Each number is 500 + 50 x the weight over its row's rms, rounded and kept within 0 to 999. Layers, rows and columns count from 0. Numbers have three digits each. The size before them is the row's rms in percent of the matrix's.

# layer 10 MLP up, 640x128, rms 0.0718, rows 347-401, columns 0-127
092:469399491553401438436525480457439556470462547430499520494423480596550495481446448482517500446466438505480423536652512513481485511525424525461575514493533524506514428406478516475551494447511491509471444447476440561580517519506469508533473483454514631505563480533496458511609503529500546491538540515528449528607403544470486491469525598487474447500475541448439486582479442636500590427550
110:488511555533477477512534495553553428553657474530498567517465549473475564482500564593412441527577478503512524512481574435444532519551514581558557497463433459462451547504513412470473528505445478432444462515487487586619505388510423540521468487548474502543508495554468448441531389558532509459505483445511374567490604500525493572555445549406473522461553552503496479551397504501493531488520
125:457475500549603572506493557499544524437501519463458397505568434491511506504451550441536433451526523544533582448472524357541615528456523493486472494485553542474495542507479492486531609431572395494514395577431516450393493555493515512513573545497548489457417530475468514402555496521498470567501482433544476509458448452548567525641549529524518488441518524457515559496506496475614451543498
093:466493465464428495464483424570559544563440445511619440499458539456511411482521515530463538537503627507597467454450533510533464523504559522502550513493451536481447539548497493493459502495526453471472549549554499596462498481511451447386485519500425613582588521501431559388508477481528441556540504574411502568529606569446523523518540549490521448503569438548504517419421516467445443519579
090:467438489519423462458477517494562597473469493413479564535564477414512442493486561478455448399493456459433451559490540609453518445596416498466471470446413512529469481538513596585559600403395502455558456561593505495485483515546525484455505517403494462577541546490433517553486539593521539493522437544498492506559421460602535564512555444441454471501472517497527539497530527544537467486451
096:485472438583544440523481580447454462506443463515527421452634567525588477458494427473565600522557427443435516512478495602554564558528542453491547550502546476570586426485539552561566520467552522563473584614587542542577480484473553517535465484549523508499587537560514454508535505514517556514409571530528470552487494472556541529446512487444515480508462521438498544534516373505442552513477
108:541537419488579527495518456521466438428513531532437658521529484506447487488466481468495510484531568423573534520476468430420557526534564466514495601527551418530473577467567492477519399477519432419503537544440517541554476589506480468543529467496558461574483457515381475417518498497557482479446456543486601409464563448503527491606465475504549536580460472532500523547417480386433508478486
103:496492538483394510461469468496421479499533436445503521509497540475534499519524444529520526500475577505501605555500474433453495478538464530621501581452484434408520547525474433439471467467492485501470576530530525529550534480566378422605487416588469543561593522474544450485530510500497504539560468431617523504419523522539516436423593481587547490510444414413491553440429417525546478532449
102:509520536465511606477534535502531405443519459461442476515528545457453512527489422485475526530580390471513614484521569503476536481424417488484503591502531413486422502437510403451540485517558489501487486568555546520428531540466560477538577537448486483463502425460404502556510415598518495464530416439535496560479489482504578556521447495551477489496540549656564575459504523578579535481426
106:499462522480594605407416538469551533447530486483531573540471553485423465535570457484492540492536419457550540562500444430500548442577372512560528491451530491370532481584550481480439536518506408421523539498447564424473552465501466527597452509523449495575484590500413494467469530445474506579544507485603508535492574502531519458477446446460531570484555530541524553461511560495521490589451
085:530454589472485407483451458505518518469443566422457582562429563458595535503532408428547491487439475459391380513476522485550527485578570543560496501518472487510539560543529529524583471569494456596569538567551423523510519461522579561453477425517431563491488426482490476545511485454554523576521506500533462417483478499506473431483541487446372514512458554434587568517504490467460483501410
109:561472465528493446545543608428565496556490521520454443429567463607467504449483531491512549532432481456497564486566505481575469556528440426420491562480448536498448504474465541510493500529475453503435567494454482466466523492504522430549484674469415514573563515519539494533550573491570463377460498491429484557523532366463524508563463536460434380487500507406552536476464509474521536563542
092:508528543575485487458495492487450444512461516424568643456575510477585574517486479514485530472503555542512502495465533423384440519456474477474448487474466476423517569462483551544417505530518535456517473451459425556547587464525509428472636466449571491592496539523482442526462462525574552428486382517507463475499512450469469433559586439493530503474480378600489477562517425560557443534502
085:554442547566391499578504469512522510570541505550579506498440574514407414471618540485450543473522520584542475516545547410557474526466523540461529596465571496518520508502491397418576490466554509458536524503458527525526486455467500484437520447568475552547407448476459459464592491530548441443477516495539495453440489543463498525510560437496495465442582617526470501574458511476364507557591
101:448457591515502454570463522576607479511486390553420570505516423513564487451429501429562511508479469499491579462626498560495433487513496455444574557549494494431503549428448510472494547495507504605514533475526466505468524518476536433382462483486535479420399540416500483492434495485512491513485506386474515540530496477470518436515392515498456496548487477574469442555360580550495440547476
118:524491544633525540443425519497524476493561523573542547455456592448516481562414516503501401584652476556458575447463516469531564527465415536468582565538524449480427476445488447492519568439542464469506569541511505467501453531488459463459521509524540444403539473553474513525509567512473469443415480610517534487607441512410535450524482495494438493461494498465506501445561453518465405542589
101:486491502486602462514523595509467545437486495438435450479382469631451498377600606482408436459510431553482416607514441493492440540558466500509494517486395407541439527520578521444491531474549513542511514531475519549575444483539521435517510473507481473496546478540490462462540487505554481576532517459449443542470484506548479400575507564585563403462534511492506550562523487461436473519509
105:579448467509530462557452567522526563586530603535500486477543473468585525472488525403461453554551565445414512588556412499489451472412494484480413500513496464445539480504434506536551576549513486586538590530624511550493608545506464520459586442528528464437580496518441576499505490487523439513493471449499526565585491558463554478556502588507465544545495587431547482503425505462448427454498
109:517472474527468541493504552538552462388477420460473529552614511617523398432563471482516444556598434518519569509504573351399475511480515508529572581492484493513507502497491467424604472479530477510458498504530462426528509565502520412599507463437560415483476377505573507508435526450505544428553448496525482452507457430540530532561532458519540548495506485537443563518492497550470426516540
092:551443519504506554570545533449538548491582526528521455546485557459503473539485503453606446499530527491466531606486478510525440412520569486482443569461619481457510516465456401527511508519577477468459524567513515466484559475553500504517354500444538517538500515445600436536533603603436415456514477487549513476522459513421546567384499481396475481501425527472462515450493486605602462500460
087:495553438536425479443495543567549510485578524479531479482485417560550533504657481512491462438511502462475407446524510513500421508483472392500444629448492413501470568519482526515450536594466459458434560468548488430529425490463438478498528462508541578490578494480594459427496564417548458515496506569608487449541501461513512537460441501461504386427496532475524470482518498486426466500375
100:451525518527505600501564402461525512408554421503409541563512495566508431403552541431483475408498443495546447410498536545493522461429547483495505560554606472518489511479533502427659507422559455442554442460495535527471540510461452438516553453537519484534402524516485507468561459546532486494500375522480538480565402454508522559588526530435510490510481534510459582475559523474536564434492
110:462551426464426426515474564514454519535506495480480402501471432515472562524526459458489413553503438439571510442481530548501511458553477476579588547497513408509438420446565475470446515503583426518461508460577399535571574480525562496576403547400495527459513513493511570529515564484464507460482448507510476549552497574505520384497545514523472519658477519583470530517482545584572577538482
114:502470426415497477495387498509497510355528590525440490584580528507434559578523410515477505521498538490451484451501521510495554483550461475573427452525490559497568512478542510533483555572477535518532533532541446531535585513419520523437507592533560498522541593558404468558422483468433496446429490520597494560443413541431399561496570489493503540417501507557434425524449494451451484514486
085:442581604489517558477444533555462428474506421529563429489487490436545494546485445418517486591518523520560474506512373445476500474613574460564539469570544560508480470463484482451480467532392530528464410509484488543485602535498531395549510455398443547510573406557521537475492539528505506426501536510449499457509491460518519505555504419464431575511515489538514480583539493434529543630431
104:495529521472528643482455473532568546486551519485529501545458444468473439417425535513462522402489589592494409597482353422495519517545490452456526547475472492512522539472497492520555486430504395447562546524511547435506548552396489470549466449487491568478534547487490488549475513498462497453591379503500416476400507475432560482509441437515542482508509460451441541473554434436473595550506
107:484507486491486470459452471607538487412520555562469512502526424447493514502518512559514483483507560599470458569481536513560508454575475512458463553486466618590445595489551590488516437555567485451519509580459454502499487510468540448453414600540510547420492458535571526546428519531566555481426413465406564522524562484372510429547485443539442486440504503599563524473491454499497453519593
097:505473502592442466540465538535467553419442488464604450435533542584521534488576527413561548536468529594523473464545509548493526394456527451460499495555378513442587466500488555533485440453535498550534485499473399437553536478554527519540458422557459575506467450559534631512483459499500498485397518535476477438571523458452527553590538517514541518475506442562555429590489467535546482547593
109:592552519551472513462535439563434503411474511446495516514535521499573505459428500529549541483513439528509562507589475477482547514533462491458605488432527435559411514463451440515418503541500493512563421520520546566568518549474509499394450520537501503466483418447512502509546473553455407430529441525531482442589578528576457564514445344565494504454603497482463515485505441521606564587452
119:433552479394452514470466500500578521503499543480442514453552444563537542409582510451446449506518492503421590496471509505489554471502554490518578422539535510437446491480512513497495514523585433573398531497590538559496514518473485449428505485519526469508466563558522502494505548596588504569423522462573480502547416565613493459474403415506567430428520566440453405575498464491566407492522
105:528484476527534670461439450617495507608505464523531526567486493514496528507529602457507510539543433540460486603411568419398487475480480470522526536488517506483511565421510548443420551428537522492449548462429538488513549497589505431534455576545551553413522461497564520426480513538562606502556544519548609501495549442429512554462507482463473493453548558542503495462467456519477488414532
095:459419435587482386511489460519533540550497506544445590516446558520448489501585504467473535502517450483391462453501514470452482403535497432516566571520520530610457469503452512446561537596516533549520498390450503486500472394462521503491589520536557552475568582463563536439454469411477507542454493422514509456452466431544556511561494529481527465481417541519526428435534544462447487599397
113:555548550528514519488493447474571491558453484540581487437455499513585506466485522514578481526624449512483390398512466538417503487468528434457534396533550546512600473520579471521509509493552555590490510550507518487549482540487591495403463452541517558494509542512401536531542524488567584424484449492621487450445559545466556556499482402507452488467511477579565523432456451470571555417459
079:501426540465543436572547447531488452475586481494456584573461548500436605483438464538480474477484479538460519559500512517406428452605469477561447515484444464494500575551523526524542581469500575481499515541492466506610534417541512480542519409517467511598409540536476438409536478541507471522477516456478579504526466543494467409516456378605485484549467538428533498612527470508445547470401
104:556520467496510536525511573550481603415475502538441510421471505463533531488510492449513538555449543549575468492503562515507544466477522454511521515469479499510492667475487563458471458569450495484451519355576344489483558529567517504511522543510427588480504476477542571565557438475428446494443427559511519498564488483461452477549567429485439462450601475565508524533483442355498520464514
093:438538489554434495412444407566504491481491562579441399472488439544551485451454523469565565452465442448426515461503572486498551568446520495563538524477563554483556633517479489419424491491453458528482604530531595514555467501453480569468593507495561541503386557493405524587545475447448414516540502486457591528471512476488508525476517541543520561431598535467477530526521526493521547469568
098:581451511475489399485511437601452588529471529477518480468571442501575420507411471497415486505534544476513525495471578490449453545429498429463460336515548482421552492442439499427474609463510442499503487513505418445459456518496455473469512517425490570535482501538460465526450392518465485473613437442489480595562517506453566478507497478482537497563541464435408530481443412556497494436498
102:537558529442530437585456597537479411495540503544491518510576529542578507514553531493492522533485543519466416568476529530527466475595564410470518509521458512484521447531536544477509535514465524502591434559552511456530560560481495438365455439493488510511468516502544502587450511603542521538638439419559428361548514592566443520500558583494573532447456513473518553531518440481503456555492
095:485588471517485451512452563532467486472500493549496481466448396551523486440524542420593442460524523514488450494495506470482501509419540381408557444554459423529440524467549493562475580421449484445602444551407558532495464446543489473596508513519454484467457479486545454451479512519555474516476461501523405570647460509514471453479581513466521491513566506497511544453596601462632453490443
100:509440515533495595459443488494569535482529529523498517481505515507432549523600488486473506487489518501607602567434511567566500504477573495448540484545534530451492544387424604362482548406474464569509458497516500395507569532565504417465435409558508496469536528449488481465554484434604530527499540503558466519475534389438553533509478528480459430502488628448447416493556448528514500497515
093:483467476461544468406498488518421404488482454377462491588523484571504388563433470472484545455538517534522488461443459537437500565491438528503495458476526557550573474468510405472539509528443505504442515542522470563475510545456528550491539634424524557525563550513436579557562399557498553521547388444560479545487529508399473550610467529515484523540533497471551547439516524573545552445428
107:576602520517563561490546501562505526474553503572509495488411450550510527505490554506515546484427541457438499467520552582456432469474603425547584514398537460454523475523550566497576571502601551518473560488529449564497462515528414469513519509557573557525545443479425607501524435387528518479558498599579546531440506403526523458508486524517451529501518485577544465474499418514405578492455
098:547462432495646530588478492529528473438493489537451513570460534386517525468529427480542552518453414432472661521578517473559457391496538480475593480431468535466475433442478471468535528512523521507511506529592492498631469491548558414442544454509584462568556541496535515548458473522463604459500522517467530503490541552496516510469516410479564464489525546478482457469520503494465407396523
105:536461432531471491506557513478535593412492525544450450525555494486432535611534503416468592514536443402464526492511496471473544532500493506540540551453554546578481505460479507584503429514588473455464500410422484488516556578587558406551492567432526541495471531554457591468500513509544500489524488561584509488388447503564549462415518443547538538531538545459423508472457424497601556395555
122:542498428469536498428428634489545521473499578476444465651512565500507542414472503495441483495448654403467459458548476526555417495474490464573577525497519447415596419508506483525573512520522518589416541569518550553546435485443585488495531435437495518534493560529606443474502507517464473502461503562498481445469411547478498479486531587474479537459433518509518462555480477474524524460480
106:468518467522496460500542512574586504515526440419544546471555590502526602439528411440449518460582509489527458476506507486595432468525419442536496525426525512460618445531493498486566507529531460516495498536486473492538601566492524510572547491474455527490443373475511527505471520457505557654493467473617526508515485504537576494533500568514530506560492579464549540515533499682482409479489
106:482488527421460529523458486463576554462545472460605555592577443539534533402494601452409563484433489495529547466576524421434563455539507507466501436498569508445501480419591465483406518548509505436507566516491505489563515518469498471489510530545566550467575445480478538517434534526516564546477392555486435497557471531443369498574441472551546516541460420555401482451563465454525527525543
093:558511417577435461501524433463532475494467464479491472515448460511451636495546537430480436508530548467423457478485517525592521505501408515502510511531419523437607507510562550492469517484387560530490556453520500510536433453524580536534477511512600456479512503431459483501465438555447485461537524611502496569559438494435464517523504589473553521636474474478385554529534546476405608565473
108:495435391443516556479535527557533440541567408446507513542491505427512534555532501432577580437452544549529443558561478456520465505487506476547484384543494533522491435421494438397451484456553486518571514431458472578483571494483507414456515507411480442479553520456487433463377498570342450571520479546537493462473488553462593422513539480496486456493453494528483520540518468468475495510389
093:359401568458406423504480543519487432505463454477438463538489493544534410471491465399539537492477546543346604508544518461510466481438419517450545490476582468451507501493514460469524522520432527606398476529504477466505499512467471450383475453427481488461527572556425525444583482529482523542578469513420562496487457490571498506521493548515526523509559424498542517384549536531534490542481
101:585532478648415483500449460593416496591561520546483483472537494517448539512578608476511473526591526533475503552445415528598461534420487510552563453497415449437518470490465553497465509509550482510551457519558485494528567504408557470539453487470539467529498432544438514466554470466463426539596461514540531427529498456543406480395458477479500461475577524465417553585453565549487491519456
109:443396534498422459498481537486535401500552512490543552583473502515643583459510533562499481529507405494506484576333530456520486442552571540510548488567545458477512457481482478513463446465507516498474580531497523534502491466504586420492482530389455568583505397541526426514597480412462541455495500447535461558487581474387444512537501492501475564480585452497530552565478537464512529490489
112:561531413502502514510505466562494429538475578524475460509483531532581445433530554495516500584553542448378428501616544589459509603518538520519510475476462489430531505483554506447512437443494521466494509476539485575507515463528548431616487587413523480422475457427530454517606567517419463597528566572477563516476514512483482474505531491455401526464549504428506480602540603488522470586477
085:571569357474614500459495576532520505546427485414543462462430536522557496476514440511600465513478476527517570479403622451480548475505490451534579424431466622458504482547511554511530566498549553496423567486509546476482478513534436493414591521436569452449486572482499509491468520439495542499489419483557561506597534502513514510433483507538490491426510558518471476439459497526385508501423
106:510371472506554617399457495564527558469552523510515480497448480535537478534599378469470577553563507552527515504489509470429577505506452474530467516503557547556408467507537533465511487424458511541615525447526557500476570568441535537544493520524472456485506492371484479605551565528421533506482456457412406501511494468573559519572522464468471477529578550450440536472428582537523476513445
# layer 10 MLP down (transposed), 640x128, rms 0.072, rows 347-400, columns 0-127
095:480468552485504419500526438547470543605503444462530562491551500578501491538544432416460447514534554436478569591536432552443469577562480480440476483525457540427551517424523556467497515420460475513389464451555500568555521489471539457504494523474508538499434401463384633576459444431541537508497553528478485450596453507559519440464387507489467567498555499539561505518507491582509526442568
106:503600393476523480534443480472552476471479500608413429463520492536574543502523438469549554458498418480598487543539507627456468582477535563522470465471557443486523467492514525531528572531515584548523581481455529505529543524542428476534392509557482502490478478538483479453439494514467469489530504440426591463420509537537463403427469481584606395498507481594537548516481509535525523477372
124:496441490466442548525485495556528427468510432489525579486633505433439517485505584450506456478478485541423568540504456468509493535526545468498438481517453605595474437500487501461558423441582563501401585478530495443485426464552455538497531516572417489544476568414528488475586472535467510415563560525554414521554501475511425578539501502480465555600496508462548444598401438456447481507470
082:610510471544511543549490607527482545473507544428495460504540549384395444590547557487509433430598461451462492485585508478569493520520491578491484469526501538460551476535421409491468494467474582406525449594508493522464425529559511412506444581379563488517454568506494548490565568484473484387538481525563404562542476454500475474527498515485454439447488495467542498428483490552512514552451
089:469519485556441529483446457443495357501391554521463390492522553562530512465536453439482565485479560436532421522478550423541543448549440544554471467579475527527501409579507466562441537526537507418544490561495595524503457537524559428480523579525481506549527590517460580405526493391414436573632536493502476454511459516518530502544517494438515515463473494494496451585509546505556441504474
095:497518499474443508535499517494548529399509450560469489413530458424415439543464492492481508577559483547510517526431385539559431576568538419591443450395493404490542562492553542459504445457490547466400482521550473503529481507476515519617456510488561502464470571441510500501450464488532546471577520554429468500506608491534435489471531395552485612553514503587556483446508553470584563536504
110:465439559455543521577498514464514555597478500624496547462541532517492387452403439402484537453461520459553456510477463456586459547385509399474525455470491431479466477410450499503510567407471456490504472390430513478453553470508499549492466471541452528408484458509435446528581496483463479575577472501551527487547551443548546512518503528447501466469478481421498585504543512392493467480386
110:501462597448467506571515504558540467503518426438524539553478496473530476512453506551470489441511475500494480445574549547564445435470421492447474488400388501522520484538512557533511416449436530594612573516563596506462458394522485514531500537430505433520540492495624550478532540418491495564589527474448517434438440513443585512454506517503504448590506479543464464488563432407505502564397
096:527503530465428453456462528537515489429506465473539526507465516488563567498603372524467502561439551535609572432547501476451430401510460381465497508418495645460548537453427555552472418530508494449484455480431399571516441478567456491568459520536489503473503532492569497535476529487458539461522489468499474378498623489476504512428491462516474495512475606451528534515447586483513494484435
106:436475544481529569478411474468347436490483581422536424517493508539568511462514568521472521471516550519552502458486536541445520554542479512483522627444511580522452470538532519548522484507478453591505536458536512519497542512439468529589551553454490525479488550530469448545549467499559561385562443586486468489467426551500498450476512534591473560553405508474611471486586616443479556407528
082:520503481424524535491423388493495394447532461502468504500460477493487573474469552422487470450401499454478486563428666407469507513577491531530484510486538507493561483580471509451462408548441533467521520549448502474419523472505443538473395548448472497523465446498517540507404439536559511505499500512454530503431573497479519462325546467522440542411418598533485552471541478471495567494501
107:570512633473583474577477516474513528393435474541440492473439560540550461458586445472444424471522582560421485465578440529456589444500516486578458490464527534516548512458473481497542600596447520433519439495547547479391512505474494568557547486505470543467527521506543425466435525412506505484501512515516507535531546549490592470498478509545503444468418538429463511491541487481551569668492
095:535433503496628503507447588460526492599546601523488469411599460588482497400562527531504489558489492518489423559438497469500483546520454556513522504408458529546617501439486550519520430450482591574478520447476523520518567487491562628500563493447568554491491486472556473454485444536424504535554459506513535414437427514502452596486489485486540562519489470514473408536435563517423446512538
093:469463516441489471449491490543547433565476543597567478599466501536518550550467495502478468490467440494446525513600449488621522484423448598391459578549515494478490470511429480476466502459411598549509505492524566572480477543518531504479516577576507417376504597517460557419511392443476425479496555459457536437489527469510520467477531524488517461490440438489450458404547520483405484444427
095:479467552440477470534515545565440534419569531491620412468480472486523478513419579499546548571552525506527512582549518485472528575490531445384493616423516479494507466550503578507481455510424514567455490534524451448509486478560500508347511508569461601403431391532345556513446448524521526539530476436483488468540559499452571532506516473537532497517478479475518543526473489574496447461496
116:559505542634485574523572453515510498494480344486468497549535469522534522559553441457556448536505559441462456545500529515485578497487471533496506554500623554573516378532421491443548532459425501503615468438525509530541512469489490500479429532493428511471518452512455544456465516461606534599534418410481463408507468382474456499543456480484533505451483555524464555484463529430471490597494
100:496590509446596565505507521575531565466503408473484501503478452515489557509465562403569472489475492570531460485512542526504494562533571537577500554534527557559526465507496512447525502588563556494391576441480561416463408521556504513508556556549622609523531441524520429548503500560475540535464566461475431485474483592581506514466530462553497386603519534484549563448477496442558439450541
104:542598546503621521472536514528469520664503510571525527502555462457486461513543483465537572549473419526569487503470486531551441462511505516422496503517555547459546573566551496531425536410498496424544560545508584421497490460559523323503564478493534453510469499502533473451471437551506507494499527525465422487566582443579453474483637506476462539551515474506459492576529471508441479553415
105:592443449559550536538464446540438475486494493568496515425528511566464571491501554468524494523475449527482552578532491398535467579368487491505453572461425481492501503376393569543490481478444476575376483511383431536513453517483467462547499573543464478518481583561435526562518430446568513410558585420429479481482519415521484492481523450532502492494480484576545474441507445482484440514527
092:466427488504584486402450494514551477500435432468455536563604516477497379399491443477503503494620464575503589474481403513507503445522447443630545529495569517516515477416485558528496467600523505453535418522523419501522393531484580489404516531449563545474422420504519510471447471534453473524509564497544543471471536541488482486420535504504483530583521534425467472603539546467480525490464
085:517483524487483546549463508497514477496453494557508451541525454489521611518493482550460524458599465512492474476474467475518487545536510447486505492469595491542426536587441547527364504458583472504406480437443581468478489452560526441469449562540474373508462459602489440549563490511562569437423464474435411358454552420499483496556508496507542507519445514499479406531479418604501594457508
106:516528494565527545488599512475487528484492465443465568416543436504460509471538484452464489572480561489528570498392579421437491495343507492558488610477516557536529462504504532450486614503559498530507565511434442534443444539519486532496559517575476502457541485409465574464531551533575439486512465480501488479562421494471440524571470476441365443537578497439444483568455384516483480559471
112:574490492540487516511599455497553532635443474487533474473583464466555483506459567553584412539561497541488506492446550493563467412443551468500474511447473468530422453581399470460535402525526574483434611576583507408499483412567572459504497539482508472520482509542473441423377530504491566589455513534520485531519541469432517470445468547464544493535468529431539452522585507472443539491462
110:520509417618552511441459504450568460430542403496579456443547482496457461475523476556488487515567510547498421386441508509512590495489490444570535490496546494475456541477463498601568531569543494414503499600421584531403548431486506400576537559451530466484393477483485523447430531530538499541441458449471505569555412409446511437511534532510486483510500463480589574532509537474498472491440
091:458513363454494521457470448509415537573473510487559506502537514490478432474526527519510543523488540508471631526579541492518481574533469412518520505575502404530462596475559501400567450501435493573459432515498407481489492592497552534515495485453533453465522435472514505459490451476434472395487486492513576489478458568405542431504558545502569570527493388574417429450577447535400492494499
102:567536426519525493490601509474535447430480537502533442547499482416482602495523500505471524520477490516480519547432495445458524363507468433453516442496468464515481436425476481575461427574505524501561432491534551493507518514417374545454554565453408507480554499478505594497447544592510424512548487384500451515646594560494557544515533495578557525465500530581448508523550546498421510535517
109:433573478492596535522530471539514418520422551424469571494545385453554500550476557495481548450496492532536510462500424513530554472538471535568461487457371493581504516495554555445450450571442520502468560524487365551433483399439569508505514552537522513554522454531433486497478476515614505493507455455497505508568523500508509648539525461478440569425536571492508591553544541489537489604490
098:523491420530573578443446524465459493523446535467621520466580533547477513546424519511503594512559484445495459472441500525569497536393464488450428498449425520560489525487434469593476511486497533469514525354483498517459528491507526471581460516482528518398496426494564531578505553515468454470460492420469611405590520483545437517550488513578454600540534438447442513487443551519608487534465
106:494553548488506533552384555446397457567544486568373381527544566548547594521563427448486441599523526469488493490518531508432494579514607507539490533460441467515548525442502541512490515548555545404445487519457478505487407474464554438511433444510445551507533475538532476505483501484416508520427469540517474487579424541500506468430623540516548487494497464464479513548428611488519572484438
109:473610484467358496610551607522511480520429635495534461505541494580521486565519402452534539500482504408551492490474590499499479551548535535443520552555519423512465490480408516478497494531475529483408501509579495526492543575510477533460457476553478536524481514461464455430474524500514492608555519536463603483480449445460564474461545519522456514601495631475466471430540502470429553450576
104:537463520442474510412408521490483422440496502494518463527548460612479476524469552426563501519528452580433580486487455495362496436510538502479516590517601553489506568561549423568514615467503523437422515488555507470487466489519509542438385542458506553501510427495413572428554467543397457457528438475474459480480547580491532546438483508489504455474586592526540543569520548477449504512554
102:527490515528520463518510488421529366480523480512476460510528441433429460462445541561491414499618495536454531486454441434492566469510496514555422531575466588498543482415510489409601465490461437463514583494489521529460442406523544521548401517585430464615458437456503443532449518417561497530563487513478537487533417548443477515529546471532431520462448516537522416493484402529419419466496
104:495540517498490454549484402570505507557488556485426525440570499475515521492561414513490531537460624531415496537520466550482450512475463442611583495553483378452602420464481532435519498469556609571437542506460438515432539445519457504550430526558437561388506472451582511453409474447485497507506521545439476490507611495495437525443443468470472532508553531525518534486435441453477448530425
075:490488383412497505555563504605488521478599619454531550473513468571549484417501439533474476466415447578402517578500543516538455538461492580497467510460469463532559525474505514443497450590569488484438545497563468544483523402496461490549495440586604533513534456538495468440531498496518422534498522428504476566493509412525478468465433519563522512390518532525525604482439522378471452473488
102:573441453531574460474397528459447503453403568547532440489486441487490474505532442533481390565547438463548578446471499528447462417423485554472462433542502480503520580357504542462568482558520537488488502413503465510557528552553508527567505470368434434512530503456509535561448485536561426545514421476566481485476463434486500517497514534514477458450508462556529469411540448373463546506581
098:467523524429575460491434454565505519465447447408477531509588532482514573503542541495544509516567630547547535427405486472480516555512524562536436566507523504582472414432528409556464475497540528475438419481546521535501564458519517463473488492503424490447527433469485494481439504619544450480487492549487493533451556484548467580547613516406435482417508357504473587506467479464456416463484
100:435495476501547477500478445583569458442523486543527463493499511537522382470444552521541471458528520540460392502470528507490431438524428594538544498511487526538630480467429426506509550546572485489464538611566497511585430498501443417502528538431557574478437447498518488527423480491453495543484563470532594577542523545413584404538562456469490466458446406509526513542511515493580562391511
103:584480473443483537513547416491476448497526482440523551425528445433508531514557546567468506422521549441556511505536517607591537499513539556519517525480464488397431405539535468490451583588442456479519477391502472576455535519568484467453492536498473506497465472463449537487510451487436573570548515508464444442541352516572383501475453492493447586466461524552514415504493382485496575534569
096:470525489529528594533544554456519539502455472566491497545451482484604420434470456559450406555588579434566445492405455457480485466466468496423514510577475472553509523541413496553369465492485482498484514536541536542532479412538458545537461515500453448588552541507540423553585513530473473454596526495444476517568393456469492639533451571447461511463525481474527424470465506467572486505421
095:590507555488394507475492538435525503550501478453385523588538498499461464492463402525499471557451516443445508482550464509497523402472536513487500537447543505573511585559606504405502569557580579493517492441496474536447484497549519491453490531570466459428418473570524602473516505430565451552510525525578420393443429507473597491491547505524476496521555466481566394583451536530546425468506
095:490523476482457427514432513473487454448484458434564525461539385421573570521507537547428397542456452451455489491487534545494481551568475555528450506535517505523511473506515388461439538470394570514413443511604519477513495566424506468507504558419540492540515463593580521511468451606550471557498522419516528494549432453565494476629448499491518482457530477471542449472481462556629497441420
116:432512471446512511462455502482526493503536520513594450461523472513476522545458524558639546461506467349520495505481464445499513508522435534532506467525579443616441457480478510492349560500505493482483453488409538492496512474520492437514451570446545485499640508507458479524530514484500491444513511413557616456519514438445566506484580519502463576652506499532450502517484388541451600494469
115:480525422494500560435539414518418534576406534544532514470477391431507472542493533468514513527404441471477520550479483504471528494475448527411448504567416580520431486475463510392510477500495515496493423466512491553552572450545500566581476559435440558491439542477441479462497547437533534527534590529479521442436595474469440556509589527532494417400512496518435478454548579563388472484590
108:453438543486605404492560458515466417473512485491467580489529509508547474520484535440576505494499454425505506554446480452511550400483532632451497503481540506469502456486478478605455539496535575556568530483494488568637507522535457524533437399460489558496474412493436500602523586593535516490530565558508519435521487485630546446486454504429514513501519385474578451448455464499497496574484
112:603415530548573528414449502489499486447498562562387474447535517446420430402562418548520522538596547574526531475550518436530475478523484621579452520482568590503443468508494446521525459505581461489490530497549527566479477523465470530534461540440594469436481593463502508490480515485441504521441511457555431495492521605414536430495474499424584426480541511540521571482522561480527522554425
121:578498512515603486575507511470497577469479481528439504541494523555488530488570480523511598562493619553484559469429549488402440482557454500520526402563546572557561496512522473574443428548480497515532508497475421545456587487452502553520476498549549467544502446553464458557419420589513506511475512486507462488414552457367526521479568407573477445555577536423514516545599485443509426539474
105:561477578539540405464468520538456482457526532452568478570448499558450553508566610524497555542514483566472438496502423549462487593490486555469538502529550580396558472455537625486547531643505464423478471550490532436388512519524481457499510576468608500485595542547516590523485492585550524494519512515390446498524434494498526587435602526537468555496493462502466469497544536483482501498493
090:544498449490493495569582468444563559505547546535516543450525486497547546518607397406503549468467546502526557511538494441429462563557605463513432466490469509577556495438528445535449462501549486438456456430535505491405546508411510508590589528540554453574449390574538518505494519541424564456475438545499493520487407536538526478566494497480479556412470536536501492515553574455450636484556
104:480526507532386417491527510474487554435500653433596507504527481510466448519489488481488521532487504466564356472468534470401378487491452501464540442469485518471517429446492473490523505562522503481477504568378486456539488459440495532399602464449406549513540482439462572465477403480557545554551472516533485463483511522527553489544469478551523464506586522546560485479568540595523586412543
088:514526587497574511513507407499443515433539540498522561428437462405533468493464479535569556527499475485506522622534502444488459568466449477376539438555445475543577514505527468500441467509425582543549413543569474481569534547485496502421367578471517461342453442486506501465536465418490478540579534534378529461517477504444498567515542547533491517431500507494513463526465529533580520500540
099:502479442498581462418470578545361551499653495572490521518579519467468500479512584485472502535593473485506435580505538506526466487437514508484503418470506440499559567480463440491520476449525516541564459437518512467507556439470494440451516571545505425524521449490418534491580455451531430459541547509464563427442493574605463526597482548521493547414483526588463464496539541597529458404517
104:546525548500473490450482496480531497548519523589499435516470479434504529450481552554464539450439385454432554604473572476551500462649515460514504585551569448534552461450495508524477546496469413546519530354386593480482433523518422446432453511531573464385587471523492447475403488526444485453519480514540470511533514480546514600481540550533493522479458443520585489492535490502514587536502
105:598493627437560597526518594507472458517438556481486409468524512524491556552521565480535421484552555457477547435475564481469465528549476441430551523475470458554613575505532530538575568498508535540539537515487492549464548515569498472556469461488409514545541544457510447541483534505534414495552468499531446403519493504569388538550623410466474585414521560525513520481512499537540517573426
087:435608551523548522461483389468531422479442537436583533510455514551426476465522512503526527555483517468456499615440445414455521542497424473514494427434471496480503531488486521498543594488572469534450569416379376478564552487556481482513496484534533420557514531465443498581493441536490609516478523498452489503475529452489526558429578464440466487409524435527507476484452621452577469481456